Part of a small language model's weights.
Architecture: RMSNorm before each block, rotary positions, no biases in attention or MLP, untied embeddings.
Training: a variant of Adam for these matrices, 507M tokens, 3871 steps.
Each number is 50 + 10 x the weight over its row's rms, rounded and kept within 0 to 99. Layers, rows and columns count from 0. The size before them is the row's rms in percent of the matrix's.

# layer 6 MLP up, 512x192, rms 0.0473, rows 47-71, columns 96-191
101:49 55 55 57 42 61 51 35 47 55 47 27 14 42 55 57 51 55 45 48 41 78 41 51 47 57 41 39 54 51 58 45 66 47 53 53 55 59 34 53 53 40 57 56 51 50 48 49 38 43 47 41 61 41 66 58 49 39 61 63 42 55 52 46 51 63 44 59 48 47 32 57 80 38 54 36 57 57 64 61 61 42 55 57 51 55 55 33 54 39 51 45 44 34 31 31
097:49 38 35 66 53 58 48 49 65 35 56 44 57 36 47 51 41 48 44 59 33 60 42 46 38 64 35 36 33 27 50 51 63 53 43 50 51 46 30 46 43 41 65 51 55 55 59 53 53 55 37 31 38 58 41 42 61 39 33 61 53 71 41 41 46 51 37 46 41 60 50 45 46 43 54 52 55 55 52 50 55 45 41 49 65 53 61 48 54 62 47 50 57 33 44 74
092:81 62 45 55 64 44 52 67 39 53 46 50 33 41 57 65 34 59 39 60 38 52 46 41 57 37 61 40 50 62 54 44 45 64 58 49 58 45 62 32 51 53 42 50 39 56 61 50 61 53 62 54 53 64 44 42 43 39 41 66 47 67 64 79 61 51 50 58 55 56 37 53 55 45 53 42 44 45 54 52 53 51 65 43 43 48 53 55 52 57 50 29 51 55 65 55
107:56 60 41 54 45 59 48 52 49 55 49 55 60 44 54 60 56 66 47 52 43 51 48 47 44 47 47 50 49 43 54 28 59 56 69 45 55 52 41 47 40 30 54 41 51 69 49 76 54 33 37 59 45 62 51 42 48 46 46 48 38 34 57 24 54 53 57 56 45 47 47 35 17 49 67 24 48 56 67 41 68 58 35 49 69 48 56 43 61 40 46 36 44 56 52 55
100:34 41 47 71 33 46 46 30 67 56 69 39 55 58 53 50 35 52 43 53 76 55 39 35 35 61 44 53 39 61 56 59 57 51 45 38 50 55 48 55 64 40 42 85 36 30 39 61 48 61 52 38 48 54 51 51 42 51 39 43 57 64 47 45 55 47 67 66 54 33 58 53 47 52 62 66 64 34 48 42 33 43 72 47 46 53 47 54 49 44 60 47 49 58 38 25
104:50 48 67 34 53 45 37 53 52 41 61 40 50 56 43 55 42 61 40 54 59 60 55 54 44 44 38 64 60 53 48 42 41 52 40 57 39 46 57 83 48 42 47 40 51 57 37 51 47 67 74 39 51 48 61 50 43 36 57 61 60 56 59 53 48 39 47 50 27 67 58 70 42 49 49 68 46 52 27 60 55 61 47 67 50 49 55 36 58 34 45 49 43 65 40 58
100:54 59 63 53 56 52 49 47 53 26 44 46 52 43 40 35 44 37 35 39 62 49 40 48 55 56 53 20 58 42 48 55 48 45 50 36 53 48 64 41 60 54 39 54 46 64 55 35 49 50 57 53 33 36 44 44 41 68 47 56 51 64 48 49 49 50 73 49 46 66 54 52 43 60 33 43 74 62 59 43 57 42 57 49 69 69 39 43 38 53 48 61 67 42 58 46
095:44 60 62 40 58 51 45 43 29 57 35 70 40 43 43 41 61 44 59 69 46 62 49 43 46 47 39 53 61 43 58 72 35 44 51 43 44 31 47 43 60 42 59 45 56 49 46 60 50 59 44 62 37 55 38 49 58 64 66 62 53 48 56 36 55 40 61 49 49 53 59 46 45 55 64 31 55 34 28 30 58 36 55 62 61 49 61 41 40 41 49 39 39 63 56 49
097:62 44 39 66 44 58 58 41 58 47 50 50 53 35 25 63 46 65 45 62 68 51 23 41 36 61 54 52 53 37 46 33 66 44 40 53 40 73 62 59 48 53 51 74 42 33 55 33 50 59 67 40 16 48 54 66 58 64 49 50 66 42 51 64 60 45 41 58 32 52 54 46 50 43 52 41 61 54 44 37 40 38 48 63 59 52 53 45 46 43 39 47 33 47 37 55
088:32 40 46 50 51 53 45 52 55 44 59 50 40 44 44 47 68 57 51 49 55 46 52 62 58 55 72 44 73 68 59 45 58 67 40 44 22 23 60 53 64 50 55 54 40 62 58 59 42 63 58 38 60 59 62 57 40 36 58 67 39 60 45 47 57 41 27 60 50 46 60 70 55 57 59 50 54 44 52 50 57 27 45 52 40 37 44 62 28 53 40 45 64 52 59 54
098:64 51 38 36 52 37 36 42 58 36 57 45 41 58 49 54 44 41 55 58 52 47 60 53 52 45 45 39 59 42 48 48 45 53 58 55 56 43 54 58 65 54 51 61 42 49 45 72 26 60 38 64 44 33 65 45 53 43 65 50 78 57 50 39 47 51 43 46 37 56 45 45 54 43 39 26 35 57 32 48 66 65 51 50 57 67 45 47 43 51 45 47 68 42 58 36
102:59 65 55 52 52 74 44 48 48 60 46 50 41 64 51 49 47 60 50 47 50 52 62 56 58 50 44 65 57 49 49 74 54 55 53 64 53 47 54 53 51 38 64 58 49 47 52 44 51 67 37 55 29 65 48 44 57 30 57 51 58 50 47 32 49 57 46 40 48 61 30 42 34 37 40 44 42 59 34 52 58 43 56 51 45 48 46 46 53 51 51 52 34 53 41 55
095:53 54 54 49 21 41 65 56 43 47 35 64 41 50 45 64 44 48 41 61 47 53 55 43 51 45 28 56 67 55 50 56 64 47 44 51 48 54 55 52 39 34 46 36 54 32 39 54 47 45 62 47 53 33 48 45 52 31 35 41 43 56 49 42 49 48 44 50 57 65 65 53 64 67 50 46 57 42 51 68 26 40 51 53 41 75 54 41 65 52 69 50 43 55 46 39
094:58 56 75 62 60 54 53 59 27 64 58 55 47 45 63 55 46 46 47 38 53 59 42 44 46 44 42 43 46 66 51 52 23 67 39 50 51 56 64 38 60 59 40 61 57 55 73 54 42 46 52 48 40 51 49 67 32 43 42 38 34 43 66 36 69 44 56 54 37 59 60 59 45 58 53 55 41 52 30 32 69 35 35 42 43 60 37 47 55 64 66 58 54 34 41 60
092:52 40 30 39 64 54 50 57 38 51 65 44 60 62 53 42 41 61 54 34 60 59 58 58 53 33 39 38 63 54 50 63 53 49 53 63 42 49 56 51 48 54 64 45 68 65 40 43 54 66 53 34 41 60 57 58 35 19 60 46 58 53 57 36 63 36 47 39 46 44 37 56 61 53 54 51 47 41 53 36 48 42 57 56 58 53 60 65 61 47 55 40 45 34 68 66
100:44 64 58 52 42 68 46 31 24 55 63 44 58 41 70 59 62 53 56 49 65 48 57 41 45 47 66 55 73 53 38 47 64 55 34 47 65 32 55 60 53 51 41 68 45 58 44 44 64 42 66 45 63 51 39 64 57 51 61 63 36 56 50 50 64 38 51 47 47 58 45 64 63 58 48 33 33 49 54 55 53 38 62 44 33 40 53 40 56 42 51 43 37 49 61 31
098:51 64 50 61 38 73 46 35 57 54 60 62 55 67 85 47 53 46 48 60 42 55 37 37 51 42 54 55 35 46 43 50 55 55 43 66 51 57 49 45 52 62 60 55 45 53 39 37 52 40 55 43 59 57 44 43 53 25 59 68 66 43 47 44 54 40 34 50 44 35 48 43 44 51 64 35 35 47 50 48 44 50 48 43 57 51 55 47 50 39 38 44 61 52 69 56
095:60 56 51 67 58 53 49 42 56 43 46 43 67 47 50 27 41 51 39 51 53 46 40 40 64 53 48 62 58 55 55 47 57 53 52 43 48 52 64 40 59 54 54 46 42 44 68 39 48 62 54 50 57 48 48 52 51 55 48 70 41 50 54 47 53 37 56 65 45 37 49 38 19 56 55 35 57 41 63 36 68 61 19 64 56 51 37 36 43 57 63 40 56 34 43 61
102:65 50 58 32 53 59 57 57 41 58 38 36 57 40 33 42 46 60 37 44 59 40 48 47 66 57 47 41 46 59 55 71 39 41 67 43 51 45 47 60 43 42 61 41 49 68 59 44 25 57 56 57 64 48 46 49 56 48 43 19 51 62 61 60 63 54 56 37 57 40 60 62 37 47 50 45 50 40 57 61 49 59 49 45 33 42 40 54 55 51 52 41 51 41 53 62
105:56 47 43 65 35 44 48 59 54 63 31 56 41 51 54 33 62 40 45 46 68 51 46 53 47 70 47 60 47 55 42 42 55 54 41 59 55 46 36 80 52 54 58 60 47 55 44 38 27 42 46 51 46 64 51 44 51 44 53 53 49 60 51 49 52 51 39 35 43 43 50 77 35 54 37 40 67 59 43 38 48 52 63 55 60 46 42 46 52 60 46 70 49 27 38 54
108:53 74 48 62 53 41 56 48 40 60 47 44 37 49 61 60 43 68 47 68 39 62 54 58 53 37 43 49 30 61 46 40 62 60 57 36 42 54 61 38 44 46 47 52 69 64 74 43 54 48 42 62 45 69 43 47 40 41 46 41 57 42 48 63 56 61 61 55 41 29 49 39 54 50 50 51 39 65 59 60 44 57 49 38 33 41 45 69 34 57 54 33 48 60 51 54
105:54 53 49 61 48 50 53 61 37 49 62 29 54 39 54 40 58 58 53 52 49 43 68 49 48 70 65 39 47 43 70 69 47 54 31 36 50 58 51 57 47 58 76 58 71 45 57 44 65 65 44 38 58 35 51 56 56 55 34 60 54 45 51 46 55 55 65 40 53 55 34 55 46 57 51 61 43 60 46 35 63 54 50 62 46 30 39 40 36 45 53 39 47 51 59 50
103:55 49 31 45 51 51 49 26 45 50 46 54 45 57 58 47 38 53 45 49 60 58 47 71 60 56 60 68 45 61 49 48 56 41 46 30 46 50 66 37 47 59 45 59 54 69 40 50 48 40 34 50 39 36 70 56 46 64 48 48 49 61 48 66 37 48 51 40 30 39 42 50 39 41 51 62 49 62 58 73 36 64 37 80 44 57 41 65 47 38 57 57 39 66 43 45
096:49 37 44 50 57 57 59 42 58 63 60 61 53 65 35 39 45 51 56 41 53 77 50 65 59 35 29 44 44 35 55 53 45 59 49 57 61 47 63 52 45 42 38 47 56 47 66 60 41 43 63 64 55 62 50 54 51 54 41 76 43 57 49 41 65 55 55 46 33 35 51 37 57 36 31 63 59 65 32 56 62 38 56 31 59 43 46 45 58 48 43 40 50 40 44 49
098:43 49 53 49 78 53 44 50 51 46 65 59 52 33 69 41 66 43 58 58 57 24 45 56 42 56 39 34 42 59 45 59 44 57 37 34 56 51 49 45 53 63 41 55 78 36 53 55 54 53 38 47 26 34 49 37 32 65 46 33 62 34 65 38 57 51 60 59 45 54 38 55 70 50 40 54 25 39 37 43 47 53 64 58 69 57 55 46 37 53 42 65 46 51 45 51
# layer 6 MLP down (transposed), 512x192, rms 0.0447, rows 47-70, columns 96-191
100:63 58 41 47 51 62 57 76 58 59 39 43 55 57 50 53 51 62 30 44 40 48 53 35 27 53 60 60 40 56 27 51 61 38 46 64 69 48 36 55 70 53 38 46 56 44 59 45 35 61 56 66 43 55 51 62 28 51 58 40 70 62 67 47 66 50 46 70 67 42 46 52 45 66 55 67 40 72 55 41 59 46 55 25 42 45 57 40 54 36 46 60 45 52 59 61
100:41 58 66 51 67 41 41 55 39 49 52 52 59 65 54 61 30 56 61 54 58 57 52 60 59 38 57 43 65 63 40 53 46 60 40 50 42 55 58 66 31 59 35 47 52 62 62 53 44 30 19 46 81 50 54 42 38 46 29 57 51 60 52 38 65 56 45 58 48 54 41 42 46 56 56 56 52 55 56 41 60 45 48 53 30 56 64 59 32 46 46 52 48 72 64 29
090:31 44 46 50 52 43 47 41 49 58 42 60 41 48 74 44 33 54 42 43 24 50 43 51 51 35 42 70 42 44 69 41 25 25 46 47 56 48 51 51 52 40 32 50 41 55 69 61 44 55 54 57 54 39 60 30 70 50 37 64 65 41 56 48 49 29 67 54 42 38 61 58 53 59 54 39 57 51 34 52 46 60 58 58 68 48 60 57 37 44 56 52 51 49 56 41
103:62 55 46 68 58 36 66 71 56 54 41 41 38 58 50 37 47 46 36 47 51 50 48 45 50 40 41 51 51 52 54 40 47 45 45 42 51 78 87 51 55 42 48 41 56 61 31 67 44 23 53 55 64 39 51 41 43 57 50 59 54 40 50 58 41 43 56 47 41 48 58 51 44 34 61 45 56 51 62 38 71 47 43 56 65 66 39 47 51 52 59 46 58 51 37 58
104:56 52 38 35 48 55 58 56 45 35 38 69 59 66 57 45 44 59 71 47 42 59 48 61 65 44 46 50 41 52 56 31 48 55 52 63 42 40 48 49 42 61 40 57 49 54 47 58 49 44 52 65 28 65 38 47 33 46 47 46 41 41 51 42 62 38 58 28 29 57 54 61 33 59 47 39 56 58 61 44 46 64 49 38 42 45 43 47 47 53 56 57 41 45 65 59
097:55 40 60 52 54 43 43 49 28 48 52 58 39 41 47 29 51 59 64 40 41 43 47 46 33 39 49 50 17 54 51 36 50 50 64 53 48 46 54 55 39 63 53 52 54 60 41 45 41 34 40 50 57 31 43 52 43 40 48 53 31 45 45 60 31 53 47 34 58 44 47 65 51 52 39 58 51 66 46 63 36 57 42 62 41 37 49 45 24 67 44 56 47 57 55 40
101:44 53 41 55 31 44 67 54 41 45 33 42 44 59 50 45 58 71 53 54 66 32 47 58 42 60 51 58 43 58 30 60 50 38 54 50 44 57 45 47 61 53 43 43 61 61 47 55 43 49 47 36 69 45 50 58 55 43 49 59 66 46 42 59 39 51 58 66 59 49 43 50 52 70 52 65 41 60 55 45 51 35 37 72 44 41 59 53 74 49 60 48 51 45 63 60
105:49 44 62 58 51 54 32 57 39 50 62 62 62 49 42 54 46 49 57 27 47 46 51 42 62 59 54 54 33 52 55 58 73 55 68 58 40 43 47 50 56 46 67 40 55 38 63 38 74 44 56 56 48 56 34 67 47 58 43 48 46 37 65 41 52 43 38 64 41 63 32 66 43 49 57 34 44 59 54 53 55 49 52 37 39 49 45 57 69 40 62 53 49 59 58 66
095:43 61 37 53 42 45 60 50 53 60 55 47 57 29 51 26 41 48 61 48 45 62 44 60 47 47 51 48 49 58 42 57 43 40 27 29 55 47 29 59 56 32 58 34 46 41 34 55 58 50 27 64 68 76 60 52 59 57 57 40 30 61 55 37 62 38 58 42 59 48 53 68 42 60 50 70 35 52 48 74 59 52 47 51 49 49 52 36 56 36 51 50 43 54 49 59
101:39 62 47 81 56 46 43 42 54 50 63 51 55 57 56 52 30 41 38 54 56 66 43 66 67 51 52 58 49 51 48 58 27 49 42 51 46 59 62 64 51 50 54 51 50 56 69 61 41 35 38 63 43 68 49 47 48 23 68 57 45 57 39 51 45 48 58 52 35 27 38 61 50 58 37 33 44 52 45 53 49 45 60 59 38 63 40 66 46 48 60 54 51 57 55 59
103:56 45 45 49 42 55 43 52 79 38 32 47 55 55 50 52 46 61 62 52 53 67 51 70 61 62 40 49 43 50 56 66 50 52 43 54 26 43 48 51 35 59 26 54 52 53 51 59 54 50 49 64 45 59 61 55 61 53 39 56 33 47 40 35 59 48 50 68 83 38 35 60 48 43 44 49 44 57 47 50 47 45 57 43 42 45 46 53 47 45 55 43 41 53 60 47
102:54 53 37 52 70 48 73 58 40 56 52 48 65 56 47 30 43 50 42 57 45 29 35 58 60 43 35 44 47 50 43 44 51 41 63 41 51 47 33 52 45 71 71 49 45 51 45 62 66 38 56 54 60 49 48 49 42 61 56 48 37 47 69 57 36 43 51 38 43 68 60 60 58 87 40 50 62 48 40 53 43 53 38 37 60 66 50 57 44 66 50 62 52 55 53 39
084:39 47 49 45 57 54 50 52 65 50 52 39 50 46 66 53 55 43 44 69 42 58 44 55 51 57 45 61 54 45 42 43 48 46 54 45 55 52 47 61 58 24 53 49 45 46 44 66 48 47 56 64 58 34 56 20 54 47 31 45 47 48 38 49 47 27 63 54 55 43 70 47 43 77 48 41 47 41 46 46 54 75 52 37 53 64 39 33 42 61 42 52 50 54 51 45
101:56 53 60 60 46 38 37 41 43 40 31 53 42 42 38 50 62 52 50 66 47 45 39 43 57 43 49 50 67 48 48 53 45 40 59 47 35 42 30 42 54 45 40 61 44 52 39 55 53 54 40 49 44 40 41 38 57 22 48 47 53 53 52 60 67 53 41 46 65 46 51 49 71 38 51 56 55 51 58 52 52 60 23 51 45 57 67 62 66 50 38 44 55 41 67 49
080:50 48 52 57 65 36 54 44 58 65 48 45 38 47 56 65 54 37 48 68 43 59 43 54 53 62 49 45 41 46 44 58 47 44 54 49 55 58 31 56 35 28 51 69 45 41 67 64 46 44 66 71 38 51 43 30 55 57 48 49 45 34 53 49 39 31 59 59 46 58 64 69 45 66 50 48 55 51 33 64 66 67 46 34 43 44 63 33 37 41 53 47 54 53 31 37
101:74 60 46 31 57 57 54 52 42 40 37 60 42 62 39 45 56 68 49 52 36 65 62 54 37 64 59 54 60 44 47 37 41 52 53 47 59 41 52 54 25 40 32 44 47 50 52 56 51 46 54 60 53 46 50 33 50 59 54 50 63 55 34 45 41 51 53 58 45 54 56 48 59 43 63 48 46 42 57 40 45 71 54 56 58 58 46 44 52 51 49 51 66 40 62 36
097:38 54 52 46 57 39 47 52 64 42 61 48 45 51 54 48 56 51 54 62 48 37 36 57 57 52 38 50 50 47 48 65 38 49 55 60 40 55 44 40 44 54 70 64 50 43 71 60 44 55 54 54 64 45 56 24 69 51 67 56 37 49 47 75 26 60 48 68 67 59 53 53 35 43 37 52 42 54 57 43 67 44 47 50 52 45 54 56 51 50 47 55 33 42 53 43
097:44 39 52 50 53 45 70 57 44 37 30 49 67 41 43 53 39 42 40 56 27 64 48 57 48 44 54 52 53 47 56 55 59 57 51 66 53 51 70 50 35 45 43 36 38 67 53 42 41 46 58 45 51 56 51 48 39 55 61 61 66 40 50 50 39 55 38 72 63 70 53 39 38 66 52 29 44 53 49 51 57 39 48 57 54 50 47 48 48 71 53 42 54 55 58 59
111:62 47 57 63 36 40 38 39 69 40 51 55 52 49 47 51 41 48 37 37 54 59 36 61 66 57 48 50 64 52 39 62 27 57 47 54 44 38 44 42 45 54 60 49 47 56 58 51 44 52 47 33 50 45 58 20 62 29 55 74 55 66 55 55 35 52 42 58 45 45 67 51 41 50 62 56 58 55 56 35 59 43 57 46 53 43 32 43 51 45 56 71 60 38 49 42
100:65 54 57 31 51 27 67 51 53 64 43 52 47 51 59 49 57 45 40 38 45 48 45 40 47 50 33 53 48 53 44 50 40 46 39 54 50 47 48 57 43 36 44 45 47 49 49 52 27 38 49 61 46 50 47 64 49 50 46 19 42 44 40 54 43 44 57 49 64 76 51 47 41 56 63 44 45 45 44 58 47 55 47 44 42 49 50 44 54 42 49 33 50 58 65 53
105:47 53 39 35 49 57 66 40 51 42 54 52 38 38 35 42 46 46 61 68 61 47 43 69 41 55 50 56 24 50 55 56 58 55 81 51 63 41 55 43 58 42 36 47 50 39 36 59 44 50 58 51 33 51 63 52 43 57 39 50 36 45 50 47 47 56 30 49 62 55 61 59 64 68 40 48 51 54 45 50 62 70 53 53 60 53 50 47 56 71 49 52 40 50 49 48
097:55 51 34 42 56 57 35 48 48 70 37 46 52 36 39 55 42 49 41 63 54 49 34 59 40 54 39 38 45 54 36 63 45 36 63 55 36 28 59 65 43 46 47 41 56 64 46 60 58 27 60 55 66 43 38 55 46 50 39 46 46 46 55 54 36 48 38 54 40 46 39 51 74 39 43 54 55 56 55 50 32 55 64 50 48 69 43 48 46 49 44 58 64 40 52 42
106:58 61 55 59 74 61 52 39 49 50 54 45 52 65 45 36 52 61 53 30 36 40 53 29 56 47 50 55 56 42 51 39 48 57 46 44 49 60 48 52 44 37 58 48 41 65 35 48 35 50 43 60 56 50 47 49 40 42 43 53 55 45 64 58 53 43 40 38 45 52 34 62 32 62 50 52 68 37 35 32 49 51 44 31 55 56 57 41 51 53 61 60 43 52 58 59
090:49 48 55 25 36 58 61 39 44 47 53 41 67 51 46 47 28 48 57 51 69 49 38 41 45 59 57 36 30 49 45 46 54 40 53 45 41 48 54 46 61 40 34 60 50 40 60 37 64 74 53 38 62 54 55 58 37 56 60 31 58 52 55 56 43 60 29 51 47 40 34 47 40 39 55 46 50 58 47 60 56 40 55 48 36 46 62 52 53 43 57 51 49 55 41 36
# layer 6 MLP gate, 512x192, rms 0.0492, rows 48-71, columns 96-191
097:47 48 57 40 61 70 43 68 40 52 51 49 47 49 38 49 41 61 42 65 55 55 55 39 50 52 35 53 65 53 49 62 58 48 65 50 56 40 60 69 52 53 58 36 44 64 57 59 50 44 65 68 36 50 56 50 50 36 57 44 23 65 65 47 36 45 39 48 26 48 54 31 42 66 46 31 34 72 63 59 38 39 57 74 38 51 42 43 48 52 40 59 45 48 41 41
089:77 60 51 51 45 56 44 65 40 48 45 50 48 50 65 57 46 56 57 59 50 49 37 52 48 30 58 52 57 54 53 47 43 62 44 57 58 45 66 53 42 44 41 60 54 52 35 54 54 44 48 24 59 57 59 55 49 38 45 47 67 60 52 66 54 45 53 47 50 61 52 63 54 55 50 51 52 47 51 39 46 56 62 36 26 62 46 69 65 46 52 40 53 31 47 48
104:47 32 51 41 53 34 53 49 62 42 61 42 58 56 68 56 42 24 51 58 57 43 44 39 51 55 35 57 52 44 50 40 34 36 38 45 55 62 60 56 55 38 52 58 64 51 52 66 48 45 46 53 53 39 51 22 33 56 71 50 52 51 51 59 42 57 59 33 31 56 54 40 50 41 54 56 55 46 31 54 48 49 56 47 61 55 44 53 43 50 45 62 68 60 59 52
100:57 28 49 40 52 60 55 51 56 53 62 40 44 39 57 58 31 52 30 48 54 66 65 51 48 52 51 48 65 58 49 69 46 48 56 55 57 58 47 62 61 35 42 63 64 49 42 46 48 69 54 41 65 63 49 43 57 65 50 44 45 45 50 48 50 35 41 53 72 60 54 45 66 57 61 60 48 45 50 38 45 56 46 26 50 51 40 51 36 53 51 50 61 69 38 35
096:42 49 43 43 53 31 58 40 56 45 48 57 61 43 64 72 50 52 38 59 49 57 60 70 68 65 35 39 56 58 56 58 49 49 68 61 53 56 42 40 26 45 65 64 48 40 55 62 54 36 57 53 64 44 50 28 63 47 43 53 40 52 52 40 51 56 45 49 71 44 40 53 47 46 48 57 36 47 60 36 39 48 40 65 41 49 49 46 60 43 77 51 44 54 53 55
101:72 52 58 58 65 67 46 38 48 64 68 46 49 38 49 51 70 49 43 79 48 50 62 54 42 43 52 46 37 52 41 51 55 54 37 70 54 53 58 64 43 38 52 33 43 34 42 52 53 46 59 44 29 56 46 57 66 73 53 51 42 42 49 47 61 51 49 35 55 35 49 46 59 30 45 41 63 40 29 62 42 58 44 46 32 70 42 42 65 58 43 46 58 54 51 52
106:55 57 56 66 43 38 64 47 62 65 44 43 21 36 43 44 51 49 17 38 42 63 44 63 42 47 46 48 55 57 42 70 51 52 49 48 54 65 62 41 48 40 56 45 51 39 55 47 39 56 38 51 49 58 58 46 53 48 47 40 49 44 42 51 56 46 49 48 46 44 65 49 53 48 61 28 39 51 43 52 54 48 60 51 48 50 52 32 42 49 46 58 45 63 62 45
095:55 45 50 69 64 49 48 42 48 66 60 46 46 32 50 49 37 45 47 61 42 48 53 41 43 67 39 35 57 49 48 41 47 44 47 70 44 71 58 55 43 47 53 60 73 45 68 46 57 62 47 51 59 47 49 41 58 56 50 68 60 44 61 73 46 52 71 45 68 63 46 50 47 51 38 46 51 40 36 50 49 53 48 55 45 56 57 60 45 48 46 57 45 52 46 60
102:54 47 52 41 55 45 51 64 54 33 51 45 49 33 48 53 51 46 71 51 40 53 64 59 60 58 57 58 56 65 52 53 47 46 52 57 32 53 49 57 40 41 50 36 47 64 55 39 34 52 45 45 44 52 59 42 60 63 55 53 46 56 55 48 44 48 36 60 44 46 54 50 59 47 49 54 58 79 51 39 30 38 46 49 10 38 50 68 49 56 53 53 38 59 43 25
103:57 52 54 39 56 58 59 46 65 30 45 50 57 45 64 42 49 45 51 47 55 45 43 49 42 44 51 51 48 50 47 41 49 46 51 59 59 60 55 63 70 27 46 47 33 46 41 43 59 53 49 51 64 39 37 35 53 48 55 52 51 57 43 60 68 55 48 49 41 78 77 41 59 41 39 67 46 42 46 50 42 67 50 61 50 49 57 48 62 49 46 68 42 62 30 28
093:58 46 47 69 45 45 35 64 46 55 58 52 33 58 59 63 54 45 51 50 66 71 46 33 46 64 56 60 57 46 36 55 49 52 39 48 62 50 57 46 48 53 36 48 39 49 58 57 55 48 49 36 43 42 31 63 42 58 57 60 57 40 41 48 72 53 47 56 51 42 66 59 64 45 48 55 37 50 61 47 42 46 41 64 59 39 51 47 50 66 36 25 50 41 79 41
089:56 50 49 52 38 46 67 52 41 44 37 46 44 54 39 60 47 41 58 70 45 49 55 57 46 59 39 39 66 53 63 65 55 35 58 43 54 44 43 51 38 27 48 52 33 56 54 61 39 62 55 66 45 49 44 57 57 58 43 45 37 40 45 51 28 38 53 47 59 51 58 44 51 52 44 62 49 41 37 68 53 55 64 38 52 64 34 44 40 66 37 49 48 44 63 61
107:45 53 50 42 56 31 51 41 44 76 61 40 46 30 46 51 36 55 42 60 66 51 73 44 47 58 51 61 59 46 53 52 55 49 60 61 45 39 57 62 56 42 60 37 52 46 43 21 48 57 46 57 65 60 46 50 51 42 65 51 37 55 28 45 63 73 49 42 52 30 41 71 43 47 38 43 77 64 48 50 42 64 65 44 45 61 45 56 56 54 50 44 54 48 74 50
080:45 48 68 61 51 50 59 29 53 41 46 64 64 66 22 57 47 54 45 32 48 64 56 40 65 39 47 55 62 73 52 67 40 53 57 57 79 41 54 55 39 45 48 59 40 46 48 44 55 56 62 58 46 49 54 61 50 51 48 57 45 55 54 51 64 61 51 46 25 36 48 54 36 49 51 51 52 58 46 44 56 52 56 49 36 54 27 61 69 40 40 45 55 40 49 59
102:30 40 48 60 46 36 42 46 51 50 49 47 54 49 49 52 51 47 54 51 54 41 49 57 46 49 61 23 45 43 35 66 55 62 53 44 53 56 65 64 63 53 34 49 67 51 43 45 53 50 73 59 52 64 46 54 61 65 46 44 47 52 52 60 59 38 61 61 53 61 43 47 52 56 35 46 26 44 35 60 39 36 43 44 48 35 45 57 34 34 23 44 54 49 55 47
097:41 56 49 46 52 62 41 35 50 66 64 44 52 50 62 48 45 35 60 76 52 35 45 54 43 64 57 51 52 57 27 37 53 47 50 51 56 51 38 52 46 55 48 66 60 59 61 30 67 45 60 42 43 40 42 52 35 50 46 54 45 44 62 50 47 46 52 65 67 55 47 35 42 40 43 57 41 64 39 47 48 35 45 43 44 54 46 51 38 55 42 57 68 50 60 41
091:69 48 43 63 49 55 49 46 54 40 44 42 57 38 50 40 47 55 51 54 42 25 42 62 52 41 39 44 64 32 45 58 53 55 33 22 50 68 37 56 58 45 62 42 49 46 45 49 62 56 49 53 59 58 55 34 62 49 37 56 32 45 39 48 57 63 64 57 49 35 47 68 40 58 42 60 63 40 63 62 54 52 42 52 45 38 45 45 34 39 48 43 58 36 44 63
110:48 50 60 50 50 42 53 50 45 60 43 55 56 51 39 60 51 39 45 56 57 36 56 34 55 57 56 54 59 49 35 64 30 44 56 47 39 32 63 48 40 46 51 33 56 43 45 55 40 32 40 47 58 49 52 28 67 45 53 55 37 65 45 56 49 52 32 29 53 67 41 50 45 55 70 57 47 53 41 49 42 55 45 69 54 48 53 65 54 46 41 56 51 60 60 46
110:56 61 49 46 55 64 43 64 61 47 44 61 58 49 43 51 49 55 67 46 50 32 65 42 54 50 48 52 67 62 48 46 45 47 47 50 41 79 58 48 41 41 43 41 52 45 39 54 60 48 30 23 48 57 30 60 47 71 49 38 53 49 66 43 57 49 35 55 26 59 54 44 82 43 54 66 42 51 55 43 34 28 55 37 56 56 44 51 58 57 60 44 47 55 47 40
111:61 67 50 53 60 61 48 40 37 62 50 32 48 28 39 65 29 45 56 72 54 52 45 46 39 49 45 38 32 55 57 50 42 49 58 39 34 41 56 36 44 37 51 48 52 53 59 51 42 55 59 34 39 43 60 63 40 55 32 51 61 58 61 59 50 51 18 59 56 59 59 50 48 57 56 65 58 45 36 31 50 45 53 56 52 64 64 48 31 53 41 37 44 57 60 47
103:59 48 53 45 60 56 54 68 55 45 46 67 51 69 44 46 32 49 39 55 55 55 61 63 41 29 54 66 68 54 42 69 57 31 64 48 42 53 53 71 53 43 41 41 52 70 56 41 60 41 41 48 72 48 55 60 43 42 49 25 32 55 58 41 46 39 43 57 48 64 53 48 50 47 48 41 41 56 61 71 44 43 62 55 60 63 70 51 56 50 66 76 44 60 55 51
100:48 34 53 43 58 50 56 51 39 42 53 59 55 48 42 47 46 64 52 47 58 28 43 57 49 51 52 39 40 52 53 47 49 58 61 57 48 62 48 54 62 52 53 45 43 19 48 39 47 70 62 21 49 49 61 59 52 36 57 41 34 41 45 59 61 63 56 78 69 39 72 56 72 43 53 51 27 49 47 63 45 46 48 47 65 42 51 60 65 49 47 46 58 59 55 24
091:51 71 61 53 47 42 48 48 42 47 44 40 28 33 60 60 52 39 56 54 30 35 68 59 39 43 48 56 60 57 38 60 41 35 57 41 56 60 42 46 57 43 40 42 43 45 62 45 49 55 51 64 42 44 47 52 57 57 51 48 36 39 45 50 66 45 51 54 60 74 65 63 42 47 32 58 31 41 43 59 40 65 51 48 57 54 56 54 58 46 46 41 65 64 62 50
099:59 64 45 43 48 55 59 52 34 55 36 58 60 50 30 52 45 53 41 48 40 60 42 23 49 57 61 73 57 34 55 56 70 63 48 35 62 65 54 41 67 49 61 37 47 47 44 37 42 45 49 39 52 53 54 54 63 53 40 63 39 42 19 48 58 55 33 52 70 49 50 68 41 34 42 57 42 51 63 67 44 39 39 60 38 54 57 59 48 59 49 46 42 53 61 48